Weights of a small GPT-style language model, trained from scratch on English Wikipedia: RMSNorm before each block.
Each number is 128 + 32 x the weight over the matrix's rms, rounded and kept within 0 to 255. Layers, rows and columns count from 0. Numbers have three digits each.

# layer 3 MLP gate, 1024x256, rms 0.114, rows 888-904, columns 0-127
144061126144101120074163153157075056121104107111113172142106094113127092128089072174151066089074173106135112131146136118142128125085157093117113150161087078123159151118092115102099158050128178090094155139114187115123151081134135195117151133082085140114098140108102133149104138172169130135103144207216117092115060160135082113119139109156098058153070120139121159137130124147151139158157
117116130061153105097091099130164090146124115142092123154075072171122183127171186079090103174113214100127107190129118120129220165102096130053136160149157140133122087097142093081170126100150141134151099060079125117115098122104143132082071130149125137086116133132168120122173087163147115141131137158142138179129193129138148150164148112146136080193154142185150113125166129117094128165132
137131151147100096128119163163132135106104142106133158155058181142079176136141083128075134138140132108146172129161146112136144148105132158130134130138089146122132087084146105156142043104150097170083114097120135090099130148097122151128160112103121080111151122121100111191111072121092092149093145101155103150108151166089136118139154143126111134133151143086082095164142114133190193149137
165137090053108138153161148125115130126180153121131165144101099093151128147107133064120167116084105171125133078156095158132182089138108136068144111144078150111140109030147110155105158092146089151133054098139143135138156167152114155173111146122105134086107190157168140124098143133135126102143095087110089075077130173149131069129154094171138112128164133183128134096130131127087114140139
115137171098106099080090071093118088116092152146093160170075149129107071173137162127121149170095119083126130140144108152152110153127118105115156157144176156132074132103125115101144099093119092090196094141117171133096156121147108181120140100125145121147145164163134148134152155145142133082153138160142121115124105161183118060160092124198106128129101103214128092134155107146151153128140
092122093150143098095114159154131172075121109140143209089112166146144078152128133120152107127143187096142175121148151121138136105109138113115158151155126139142118103146144103123198156154132122157179161112137100125164146102157141194106113104121106177134135126113145116120108124166120110133221080132100172145178128025136162161149111018092148137142144117113157070092145137152115155098108
115167135133073140103120148173144114124164121163149055086129197102090141164135194142107127148105160125143104138167135128126102167134123149116085122173093110120101171138122119170180119113169125168159128096214149166091155128097137154154055118179107143101131128204095104134091110104116158111107085081113173161087100146075086164109145167154151132119134098108114104157107079110120118166142
176126078099185121154084089154129132097066176074102167151146085107129134093130131078171155108127129078150150117130195125129124124098116114117156133111113127111104151085126049150156122103161136135120136175121126134139126087122145087204103145082142071079055138156121132217160085163101145124107090110092145142134105164126135135146113159187164132138088132116146134124129142125135111096120
129144143126144110130205127114154101088094171078151189191101161125105212159055163113191116085165151093071115163090073143122128124128143084118140134120095109104135147119070113091100157112082173174121124124126124097117139139103089154177188161109157125202222143166172106138148125121143127134128104082096110101128075165149138099160134094091163123110133111187101099183090122126128059150126
172150165093122164121066128133116160098195153163130127160049133105121126136167073147107157141096104104128130158131152172121109164149197138102126097173066169125113169107177122104192124150122114137155164123154134142106135152097069145124193123195102104085172095131068098136110100128170152117174104124116087103111125099134144139115116119151099084089164162044155068087110128125175180114123
118100128152143142158106130159102198104079131121147069130117135137047147110075162108105148186080080116094100112095114155147165120112094135100113078154120178129101125183111127084124060148141113127068158107105154124107123138122149074126151076181149159130161100158105134139152093086060105117175148176172108053145114125117166167148089073068123143145193121128145157086154123134215116128120
158065083156166181111104120159154129129110168136107138100141130144099082149112194131127092178065093186146107100123112159158131080087131086082070113124111144108187078118156124133091170040173140111148201129103171093102119104082135067122149190172118182058104184115135137138134098178162200158150127128124147114077088151141147164132110077161112124120125127101106101134110107155106175088136
106098102140168180124078139126110141098185136120122136136139127182159087170043141176198148164135161088129158107184105147121126136127161166135113105140122139097136141120068133126135142086158114104177107111193131164102118194148191156143103145097135145127144212057107100090117132136049164106180119120140178173110114154096190122105149125124119157088136181106147112104129109102151126123154
112141113125172121135134120145153097067088070115159049201121137113113181130160141144116095151099134093137088108119044142117147111114137125164097148109136182126137147159138112194084142140145101162173076103129084119101152118125172159116100087133091117117093107164162107135147157157152155086093115176135129064108142126102141154148130090152168205097076139125113115151139128162194129133137
123093090147102133180139128087133123111184131093191084117117129136149131154160180129093119138117155078141085104172213104099135109079159130187033109140137173122124144202165124124140121109096062152127111073163137096140161123139121150140139049197128063095040082109133103154126150099141110119140105096064147130102093154134173128152135084105115118137096111124122099135109121060147109101129
123147161113144177149184111087107121116132097085136157200146141091089115108088172172140130167122093063114082074137105139118099113079194115158133150127081179147108123134164120180132157082159143181120112076109103148170110139115172105127081119067094046106101126121116154157129116137084121185163157151093143061137103128144128137172133169130091135167146075118165140106121137149099108105146
107154137146074046106126082098091151111124138184194083148180147134093109160061132088124137132082156073158074106114128067141194135102151245140169110137081115122159183141112062072056118092136172129081129097079178175161154101082112117152110134141099100108156137166162167120074150145136127128105115127177137094166117183094081060149172176092112119167155177121144118132119140124153139123105
# layer 3 MLP up, 1024x256, rms 0.111, rows 888-904, columns 0-127
152117149108139113152096152075101129144132146156152126172095150151115152147106129067099089074117206150139143132134149120116131148085120149118164203201158111135144133147134131106099134152132106096155156085118104122131131176149076114143093176170143145031094133106094120160123176106176171140097104125105128109187111117125142164104107112170164163163144138090149045140142139086099148133129
148173134186154183086153117101122154113123091164126100141126134197123138090175116162137151116187124166133143068177078129119154119203096140105092121129194175126102118133208128128116116067122083079150133154121129161142135155200093165078141135137162103122146071093177086126154121117139115145143124121130209130172121117120090123111145105115157150170114179131131131118129100137147146183101
174101162068155127148136161092095101190187068092144145114082096128153112123118168158155124159097081129130142184128132124134178096139118133114129102126139161127116182124191111138151103194050143118119098131139116154099095131206105049114112136105139099126225128106103185112130123171126128147154113128139176105153088144116143111125123217117106132117124140114093080094099113162086083112107
101155162148142137086130140179169105113144161209123180194119133099116136146141125128142165233083134151126100100104168089134134080104206139210206140128179151136112171105165112116161105112100105101135108165190160067074101137131079141143137135174146110159083170101111162153081166134161176160114173122128115123120158127142149128150117107117121075084116096127086167177113133117134042132120
120144150134149110086166121100133160150133124091126207151130150150148150130126113111153165165113093106094133110071086116171171165123212162164068138072142130113111120164098126153087122117156106128134125099148145157156186138155088146119151076143137177105025163102111146154121139189105173098162137104147094154066102133158109125147125065129137172134137128145108124137078151146160185169123
108098149159093129148123152071151187124135147153161105133155111174130128168100156120158065133153110139114173091146154124099100112158087114118126105129111060124094082160179135106112171178129092111199159115179084103119111112126128143147176103144103153167114187077149057147171107091115171133136064128098124154151114103060067176114128075063145096133109166078184138043123105152116072157130
154209175148134187137147171106201108107112109118142208139158182143104128094129127184141208155118136181095144102135094152158108172128093137108126121100146173114162113085127160158130116075152146051092067140106108148097163158142116156142119106115168146096087148113113115128143077134159125098150059074051106144143075121183166150107173123135149176121115121128144146082077151127120135143132
130089121100150157157127143097166130165148140119111112104123188105162101090154159177159141191158112095148064136122158176142106107068147081134123078133088145095139075228171127111143126109143097137148140119088141180150167122156093176099120157126133119146151102083107195124087100096096105105243155068120171110202128123143087096166149129140049133116136137089122123152156118083138126140134
113148040069141131124172151155132177140154117052069094125115181155164151177147124123104109128170135119132142122140112133095154098132114164059115134111121144126172091136156082165202090148146124149161159091144150105139079083193107150148182134187134070142138137173151111149103110134126153147120133153095087106189123175082127131141098126134160167079155101158097114157144119088131099113085
143163100163150104119134202100128159127157120142147106091172090079163135119156131148033150105145159160116156179134117130094133054109070093107106128102130188122131093118125099085110149096148142108165099117188129148162136142169131137104146127130106078123157123136101133047173079135176113079137068076102137193128109103130188166121115091127155132113121112164156145134142108104107122145154
065102063168121115126071155118123117084166049110073177093115116145188149115137123135133141145136175121109142119077134171145133145139141158105090071064204170114165144151134063134133110113162123105083099077109109103171135071187136109100164091120116080174176110116161136151125133044094167133158164120189110106141147118149129112145186133107154097090201141151100112077112145150146156173141
068041150135158160168173212090189142156080120134113098112108112100134118108170085074118114101164132172135094163143097118166143125128209112112105157196136133128174167071135122174155134101141087121078122148138099152114090119125114157141120140175121100205110087137194132140123085162096082151056169088185099081129066122126132113146092169103082130192086137196144117140093124122158125180125
117104148122146130123123153130148175175075100061142108167110130213101086157124089133149098165130117118154053130218149130154064138110126090146119159105107145166109157158180117097122130168093113181092121143154096101114113187115184066131129117137165116127081173134166109104115102129124115123105126103158140145134124151128139089119133187049137101102077152087140139181191105124117135112129
111075070113145130183141124185165118127144102111147142090135141118136109138201172128181086132230164144134101177070114149150092107162110118162099054068126132129162155165124152170112119142156163195075153130119111068170189101147173139092135080114079154151068149181099121085156145127105178139183115128136141091109114159133179125126121158155108120160155145069097151075118137071092057135154
091186118161121104147131144169140150097184138158138105102193115156119119098177097138066094109107123181130098144090161128116170079195095110147119141104057109109182055132151110107115071088135159104123105129115164159119133092180072157138193120116082143163124116076171100177112132122101126129129132113169053135153222127121108113204129070094091137119133058191099169119144110160150152122108
103172131114132076182150111144138083081144145142156124082114137164139134130109113160172131143152110110117126094103139154147137151171063082087095169068174171163166169115101148124147161157164061091151162184124129107131147057115063110099137144082119104135152134147132131132151139108166119107124141161074114131162131116102158119168125108129133080108079126121107119202154143115140104123115
126165102136161137179139168124091100125075128131107109062205112078185121090129114137110180145168120080116125119165212122095140128125120190134084200131105176113205128157099103113121177167087113089149118153137086159141198114205103111129147133097151071097142128101139175157112166152123132084132119101159133137117063132123110121158177128126159123138095106104158129140099140103041123138150
# layer 3 MLP down (transposed), 1024x256, rms 0.115, rows 888-904, columns 0-127
167114081148147090125103160138148165103109144140128146138117076141090160148103147069139113133046142118075147161067117148101138118083157060119117196087092112201160133122107096146126174076118107081134130178100161155063137073118184108124152083067140132132128169122157117148178173142126175111090068111104089087145130129115100095090132093193097131119079086159137166092138126128111159141060
154152079112062149169115146147202162165102129120123117142077122129082060084132120110095168185065053146166104105103149075131128082189142149076143120122143150150149145139165115150139125183087092140148120146141144149118165110106107122091104078111222127149132161159139130144130102134170121139098101084101141135108093075097136150115129109099132147129121140144116090116066127156149167176175
168180117112091144150119114116179098122158121121145132121158084119129118120150070106118104128179113169199157119150170116164155114085119111080100110080030044146092079109100077139127137093170101091112152155151127125119153149128161172161109067096150125125087098119138139142142092142160128114120096097112154159107131136095136129174118111117105165084142106101125142209177067042088168163255
099106136092106111130127208082114145148164176125122089156120128190179073158139078078099092128146135116058113181097124169178114105121110149098137154078112123092108190120133115177126106150178134140113086122092144131092102120134137125111112121089118125138140168122114128128059121108140086100129095047095137115057185165106140151102140150127180159115123082179107141136137104111166132143133
120126138093110155084067181180153111083142146160180139141113134154168145115144101181083128091103124125139121151155137120142107181128091151182115109112071137128127151087125150121117161127119079113069136133090172152121138142123122138156140077118137135154171085118119162093168095096136151146117120147072161148045141108121129152173056145114106162139141119180127172085181147109159160153139
209121147150135140152143156141183101153088088151103086227122144136135132084114161187107139092082135124179186117164155093149127106139207213106109103145191095192110089125129200089136168151110175156105119136098161080136028158055111100131094090104146116091092151136069105104188153108151090101106152091209127150067137107116120130116138199138107114084175093135156120133133148096118152119030
178158081152112129149160096080168083119178128159149081090124130156104152081106127164123213146097113111066148128133092099095130055170137171213139158117123166093112118136123120115124145113149098156078138149134138212073112117120157104115068117134049133096172135139110140131079087144123119133177167145092147162171159126162131097101176147085128139108155155146135127153150158134133133087132
118152162185115116163079118152066106133102149109129121165144147091157175155150123126109099159158074053197147142129134158058129151117134089177162193193127144110163176114131092116121083075117161104081115158177109111110179103122135174160042162108174159183101122113165148117140175152124160127079094113108182098106130125142171237147110108145138136135117142161109202112181106132117092146180
136128136161101104183089142115185126129136154165119092161142113145097094072117123148143168136129133166015104163112096094145158114170126121156175143104135096202095125121102146151094123108132143127098121163141101149143163098127090113143095163150174147115199099174100162094144107137116141143143165119171132130156146128146101176126080124168204115069149154145140107167136105093120176145118
056133147083175090148143128147061170092152126182117170091087154136105149108143113132134123061147145117162131127078175125143101121101164150127099193133153124092133122132113118111165115154142128112123118171131143129082120093123149158095145167129110158123156116144049174148162115120052153134172108103077104100089119126086151190203102093087157138166128149138127130116077106113104106122113
135160123073132162101116115070090122109117146089102094081136095107108124178134146179147132118145177119162105115159095171157104085172120151101124157129144154227157096099105094149099155124098136132112067161144124141112132151125083154156156117106056118125161140139115111172092133135122149128079148107102146146134088174110163115135072090135146172146130139117143133121165015123129152110078
120034182137149172175161099125087040188120133105128111172126140062181155116104103122080095129131105158125110103110148144098128144100085160147105134117129120113104134139115106115118169111089085150137114115136141133094139116119129092121115078153100158140112153143083149154175189153137103113121157115111204121110130076133170137070101121144096151072136123068131150060136132109168125084152
094147095146121181118086077101045177140179123179101121136197116124108111083142145125188119130146087186102122108126081119139134107118102104107108153157124111000127123108124098084136115143148112100162107172147125141157118118135150128092175164080150123106154134175127151120100132148132167158198147096123147100100135146118116095161118116067102126150122171118133139074094094167138133125116
207158152121178110107118112095162172148135039168125132170107070129114122207107123090088106121113168145104141128136137151111134124138150105115093059145095147166089150096138128163158139092082162118106157105096181114144130141124099160092171122093098149139148141150133158118118142133190100161126140114117164169150131086139113135186104144111074111095110086123093110178149117105122127140112
167131139103151185128241196129102117132131122142086122074123099102148140166067109121076139093122133135158127141183110101155087088160093124170116112075100141114105147113151110089134166101126136081136144093158157109109129165171139142108152085106112170172142115124131098168122144188136100135207183075164082181181110134138142167066134128120110115176186165147079068144125099121099129158188
163099085127123171116110082121147200089100109151120157168144085134064122098063165117104118136163130149128116093151115122129145129140129101142105164132137166131141150119155132085115131131089120139129076103136139123127151108100137167134170093090142113098186101171104068131144112055094104163102154123164150126110087119102128160136104124155095120074160167122179093103137079150140185153154
074140125074101080178144120117171118105101118169172138161124163176147169067146147107160143088154158140141162147149118128138165158119118155108102091147130139145132090119117104112154086111140155116137132106193117115140205134103069126162164122103091044151153125131128128140132164135166071135080125114120164145117133065145168158122107126095149145161156126123161084147149106059149149154148